Each number is 200 + 30 x the weight over the matrix's rms, rounded and kept within 0 to 999. Layers, rows and columns count from 0.

# q: layer 3 attention query, 160x160, rms 0.126, rows 0-19, columns 80-159
# k: layer 3 attention key, 160x160, rms 0.119, rows 0-19, columns 80-159
q0,174,197,193,173,210,185,238,171,192,250,225,163,197,220,264,203,194,172,202,205,198,177,213,182,203,168,166,196,207,229,201,235,173,200,234,120,207,200,190,211,175,204,203,228,222,176,238,176,217,203,209,186,215,158,204,213,220,210,180,193,230,213,224,212,192,165,231,215,190,219,234,195,223,159,193,189,170,216,163,190
k0,213,232,240,189,225,197,185,266,211,145,186,227,171,193,173,170,220,190,196,215,217,203,206,174,218,218,231,212,199,182,222,165,248,211,168,256,229,195,173,151,181,193,237,172,180,165,198,205,204,219,195,202,190,211,204,195,229,231,244,188,215,145,174,212,189,192,191,181,257,234,211,187,175,199,194,234,248,169,179,211
q1,223,150,211,161,189,193,244,181,237,156,182,201,257,199,239,145,220,190,203,227,210,120,213,176,211,191,233,206,199,244,195,202,166,162,186,195,199,192,226,194,198,160,192,239,239,195,186,125,176,180,198,157,172,229,190,145,244,167,220,193,215,226,236,176,230,228,229,209,165,219,241,247,163,184,197,207,238,191,220,214
k1,216,178,213,147,182,193,237,221,156,175,204,210,165,196,231,181,195,182,195,195,220,250,129,201,205,255,205,154,217,204,237,223,226,201,205,172,195,179,193,169,182,238,221,222,207,222,204,215,231,176,236,234,188,184,186,216,187,244,224,207,232,196,220,200,191,184,203,204,169,233,184,147,220,249,228,252,174,203,153,184
q2,201,185,216,173,242,191,206,196,200,198,246,182,235,182,186,213,251,191,197,205,206,213,221,207,182,199,220,144,206,162,223,200,216,167,287,189,219,143,184,143,229,169,202,216,153,220,210,192,184,213,221,251,183,200,209,171,245,195,199,190,249,209,193,164,167,172,207,206,239,206,225,186,244,159,191,199,230,217,211,179
k2,171,202,160,208,177,248,195,191,242,180,157,234,185,172,176,233,199,179,191,205,237,213,169,254,188,227,162,184,182,203,210,127,200,245,171,195,241,247,235,226,182,204,262,146,157,218,188,189,190,181,196,203,199,169,210,184,173,147,186,157,194,194,174,196,191,191,211,144,178,177,229,214,183,219,229,126,198,167,164,204
q3,188,219,193,221,212,162,261,248,167,179,207,190,225,172,153,192,197,169,241,162,174,224,154,216,159,205,238,254,182,231,170,242,151,229,207,242,187,148,205,173,158,189,172,167,237,230,235,240,218,142,162,208,187,190,228,165,233,266,244,203,153,229,206,246,212,185,186,193,224,160,157,191,177,212,178,255,205,226,174,195
k3,210,173,194,188,232,166,188,191,157,174,221,187,227,186,182,256,128,230,202,246,195,222,235,154,151,177,184,148,197,151,256,202,286,227,180,213,230,208,192,205,197,204,223,206,149,180,191,178,186,173,259,197,219,199,239,169,193,199,221,201,213,196,202,210,190,150,206,147,180,228,223,176,218,191,187,196,172,187,232,214
q4,163,227,185,162,240,185,222,184,209,177,242,227,222,197,182,196,206,261,177,219,162,211,175,184,157,188,173,140,204,155,258,192,238,208,220,134,248,162,187,165,216,191,235,179,173,205,210,167,221,215,199,255,208,220,200,218,242,173,235,175,208,149,240,197,184,205,247,195,283,207,201,231,221,161,186,202,201,206,175,210
k4,191,191,218,235,245,217,167,268,168,220,178,240,220,195,194,148,185,152,163,188,199,193,216,238,203,259,190,250,215,199,223,181,141,213,240,244,185,199,207,211,193,169,229,241,193,209,179,200,98,187,227,239,191,171,178,213,191,218,229,185,178,248,154,204,203,179,124,186,166,206,215,222,173,192,184,214,196,200,197,193
q5,226,212,191,180,117,232,214,217,234,182,178,180,135,141,167,207,198,201,193,195,190,178,186,239,222,216,143,192,200,193,211,237,189,194,155,170,188,200,148,238,182,190,184,168,243,202,204,229,174,221,194,218,166,217,234,222,190,214,161,250,252,193,193,205,209,195,187,219,175,204,200,250,196,259,259,201,215,199,150,144
k5,203,198,213,226,222,167,206,205,190,213,206,184,217,255,251,185,187,218,208,248,246,184,180,215,231,163,211,222,200,214,165,219,193,185,205,203,234,232,208,222,183,188,173,204,222,157,201,169,253,213,211,154,205,203,228,198,233,212,208,151,207,196,210,255,211,190,206,174,182,252,196,188,188,201,185,235,135,164,195,219
q6,227,217,234,162,256,256,183,234,202,199,238,250,170,184,148,171,244,185,125,182,228,196,243,180,190,179,198,166,219,163,224,156,165,218,228,218,215,202,190,177,179,204,193,260,165,177,177,160,161,196,239,279,166,170,155,183,179,159,196,241,198,169,176,229,247,241,198,223,207,255,239,269,202,145,235,155,175,180,216,196
k6,154,176,181,233,169,193,173,136,197,235,180,209,182,239,181,257,178,180,194,172,196,173,189,259,190,186,183,186,212,196,197,181,187,186,222,196,172,189,232,234,228,152,222,153,201,237,188,235,169,192,186,177,238,204,212,235,183,252,163,163,155,226,191,143,174,176,200,151,230,175,196,149,197,209,204,215,235,240,215,251
q7,213,191,166,227,175,193,135,206,182,179,163,199,239,205,182,160,155,178,241,167,182,179,158,192,203,216,146,240,155,222,167,231,194,159,153,216,169,219,193,224,169,214,166,228,245,253,229,209,199,245,237,214,217,177,221,151,212,186,152,159,195,225,188,188,194,224,171,235,198,189,229,193,197,220,218,220,217,211,226,160
k7,236,221,203,174,174,195,264,190,226,227,250,150,200,147,227,200,247,214,247,225,191,198,203,169,181,182,196,159,237,240,219,216,194,216,184,230,198,234,216,231,207,199,172,230,224,178,197,210,216,210,152,187,161,219,222,241,204,198,205,231,206,238,220,218,221,222,170,153,161,187,180,219,197,170,177,166,212,230,176,146
q8,151,216,175,205,183,212,176,229,219,177,143,170,225,162,185,209,154,242,182,206,235,206,182,245,214,189,164,226,196,259,175,232,197,204,175,203,196,228,188,239,186,187,202,210,199,253,190,168,181,260,241,168,179,204,199,199,167,217,109,192,197,191,168,221,210,244,173,247,170,191,224,171,224,143,230,214,233,202,142,172
k8,206,212,240,226,218,206,191,174,218,225,240,168,212,246,219,193,185,190,217,189,161,191,233,136,235,171,233,190,194,181,191,168,175,155,190,240,181,234,219,161,202,224,158,194,205,224,261,219,262,191,154,210,207,203,226,178,202,191,261,215,190,216,200,191,221,150,199,155,185,207,164,244,196,252,164,226,214,254,265,204
q9,199,218,190,183,210,186,227,212,216,219,149,184,214,169,223,202,191,213,208,212,211,221,236,229,184,208,208,199,218,197,161,204,205,199,230,192,180,154,176,194,208,222,202,159,152,208,208,179,202,211,239,197,184,164,215,189,177,194,201,218,240,231,198,193,203,159,233,193,174,130,163,195,207,189,176,203,182,187,201,220
k9,194,189,253,204,170,252,135,167,207,206,208,199,154,176,195,193,231,203,223,232,154,206,209,177,205,179,184,225,239,207,228,193,230,191,206,207,231,265,232,187,240,223,229,229,242,237,203,181,204,187,183,220,200,218,144,216,233,160,198,188,174,222,211,198,214,242,156,199,196,201,205,184,216,201,171,233,178,225,164,235
q10,190,157,208,249,191,189,165,213,197,204,217,194,216,171,181,203,179,191,205,162,190,190,203,191,187,216,204,218,203,175,148,230,180,184,178,215,151,222,227,223,185,172,145,209,200,211,189,184,195,208,226,228,251,150,215,193,189,206,208,175,211,208,237,245,188,196,169,212,193,231,202,197,232,190,242,217,206,202,184,194
k10,203,223,184,247,223,198,218,168,216,200,236,192,212,178,236,216,176,215,202,214,218,180,191,191,205,186,188,228,212,281,238,208,186,261,184,259,236,196,202,188,168,217,219,184,228,185,182,203,224,152,216,173,203,256,234,161,185,216,192,185,206,214,220,203,210,193,205,148,196,205,203,244,133,247,213,168,168,199,199,185
q11,143,194,190,168,248,189,265,188,201,221,208,181,221,224,243,196,239,193,184,210,232,173,175,219,157,208,230,144,246,189,225,195,170,173,234,174,176,255,202,163,193,160,212,195,117,234,207,217,275,175,206,211,179,183,159,217,229,223,205,204,214,173,214,216,205,160,184,187,191,193,248,204,217,227,210,215,179,181,210,198
k11,190,208,245,191,212,189,167,241,176,185,185,244,181,213,220,214,173,198,192,200,187,202,247,236,210,188,162,219,197,166,200,174,213,212,222,199,256,141,179,208,181,200,213,233,179,218,188,178,176,233,222,209,210,197,195,215,177,160,160,181,207,197,211,183,139,204,235,275,187,186,220,163,279,181,208,184,229,185,211,220
q12,169,208,224,171,187,242,153,186,144,214,189,247,201,154,111,215,196,230,199,212,227,215,233,239,178,189,225,185,235,232,231,153,160,200,226,203,169,201,183,135,207,205,220,219,173,221,210,146,161,192,132,226,156,181,193,199,194,205,228,176,214,226,205,182,181,201,201,186,263,186,204,199,157,178,181,227,220,247,255,231
k12,180,188,174,242,240,194,169,181,254,207,252,202,217,206,248,222,192,201,171,172,207,216,206,205,231,208,185,174,205,206,162,182,210,176,202,246,188,187,195,199,242,195,228,216,199,205,253,187,189,184,216,189,182,168,234,194,182,189,167,229,186,209,140,219,216,150,169,218,133,238,231,192,227,142,193,177,178,169,190,138
q13,201,188,128,180,202,170,225,214,177,195,222,228,185,220,212,224,199,189,152,186,217,211,141,233,205,200,188,148,218,187,206,215,207,201,216,192,180,215,202,191,232,213,215,179,169,203,210,171,231,224,209,207,177,189,211,213,201,223,226,217,171,183,206,211,154,181,193,192,216,279,237,160,208,181,194,154,138,201,164,168
k13,205,189,266,206,235,240,184,197,218,190,197,222,137,180,175,219,136,172,206,232,235,198,264,214,193,227,181,157,199,179,238,150,157,234,198,225,210,246,191,193,164,173,219,236,202,182,213,210,170,214,194,224,196,157,210,171,214,169,193,143,150,199,158,186,221,165,204,226,239,167,243,257,201,172,136,179,247,179,229,250
q14,180,191,202,223,165,190,215,183,208,216,221,218,178,182,152,204,147,192,237,152,224,238,186,189,257,210,190,220,202,232,179,193,191,186,189,176,196,213,195,274,195,187,189,183,229,197,183,213,181,194,203,197,202,185,180,235,234,208,218,135,162,131,207,177,185,189,219,149,194,242,218,199,171,235,252,179,156,165,191,225
k14,183,217,186,156,195,191,174,170,183,166,178,199,156,181,170,223,237,265,224,205,189,175,223,179,161,175,210,213,226,202,214,253,210,192,178,208,170,202,251,180,225,187,166,223,165,200,182,215,180,153,197,188,219,223,185,203,192,245,204,260,217,255,257,188,192,233,173,231,195,173,197,191,210,210,207,215,207,242,224,212
q15,252,204,163,237,195,203,256,227,250,138,209,119,245,215,212,174,205,218,223,182,144,213,178,151,165,220,198,251,181,241,164,211,212,208,130,210,208,222,181,251,174,223,191,168,223,201,210,234,246,169,237,162,238,148,204,144,213,190,165,198,155,208,241,220,204,242,209,142,175,170,170,189,175,212,169,213,218,172,235,195
k15,267,171,143,172,209,193,265,198,180,233,174,220,233,189,178,171,196,228,258,199,208,185,183,140,168,135,278,158,284,197,207,233,195,176,205,226,236,158,201,147,195,184,219,176,218,192,197,182,242,243,153,187,173,231,210,155,231,208,240,177,256,213,212,228,248,204,217,203,142,204,158,172,213,257,196,206,223,233,193,189
q16,197,178,185,176,201,161,269,158,245,229,232,196,229,257,245,207,210,205,185,236,190,190,134,177,139,174,282,205,203,191,183,197,208,180,197,223,217,182,154,159,185,204,161,178,173,210,157,157,240,198,188,198,207,222,167,178,253,230,237,190,235,232,224,184,174,173,236,228,205,243,240,240,235,210,236,211,223,199,238,220
k16,233,208,199,192,285,186,198,223,208,167,162,225,162,221,214,173,208,232,200,187,236,143,244,198,154,210,176,148,217,204,227,177,210,188,236,198,245,168,241,160,188,197,273,176,179,218,159,182,165,168,271,218,193,196,180,161,205,223,189,189,175,181,218,225,149,248,225,181,193,225,200,127,152,233,211,220,173,189,151,189
q17,213,218,242,193,212,189,249,193,210,197,179,222,261,197,192,236,234,181,198,213,220,165,176,212,261,194,225,203,209,199,185,227,243,163,142,147,148,156,196,217,218,239,171,234,214,221,221,240,188,223,204,206,222,191,187,228,236,192,192,148,186,198,234,215,235,219,233,210,196,181,233,228,195,200,206,232,153,186,202,197
k17,131,233,153,201,169,192,195,205,210,228,216,203,239,169,220,220,195,200,206,200,151,239,180,172,181,141,174,204,222,160,214,205,167,230,216,265,248,224,150,254,195,180,190,200,200,168,190,167,197,224,178,218,160,236,251,150,225,237,196,250,157,189,173,125,193,187,187,172,185,182,190,180,176,187,177,187,234,195,222,175
q18,244,144,176,218,248,255,250,215,208,185,241,252,243,215,188,184,211,154,155,189,230,171,204,205,210,211,207,167,207,200,189,212,171,224,241,235,178,239,259,147,171,185,211,202,139,175,228,142,218,160,212,251,180,222,206,176,176,199,265,229,204,226,190,189,166,193,181,174,208,230,260,187,154,198,163,199,245,220,236,166
k18,190,193,212,193,185,185,192,234,140,203,223,211,170,200,180,228,206,197,179,171,201,199,210,205,167,203,193,223,252,172,260,191,170,208,160,217,231,204,154,206,166,227,205,207,219,234,160,225,167,204,229,204,160,202,178,203,260,213,202,176,197,169,171,236,210,196,231,212,193,171,207,175,222,160,233,159,148,231,149,225
q19,213,241,208,245,162,178,242,217,209,218,246,145,238,202,242,177,172,188,225,189,161,202,203,131,202,238,189,287,221,210,153,227,216,195,157,190,214,206,216,217,190,197,109,205,194,227,192,210,211,200,206,167,222,180,220,186,193,192,196,220,239,229,205,201,206,209,216,144,165,206,185,219,192,250,117,207,253,193,248,184
k19,255,121,178,154,205,197,238,214,201,145,160,156,223,234,208,148,211,248,205,210,218,217,164,184,181,190,226,175,190,180,224,220,241,227,197,217,204,193,187,183,183,223,186,167,192,185,196,163,219,243,141,188,211,178,173,165,240,192,242,190,217,196,261,231,214,226,209,206,199,185,196,168,192,263,220,178,214,196,181,180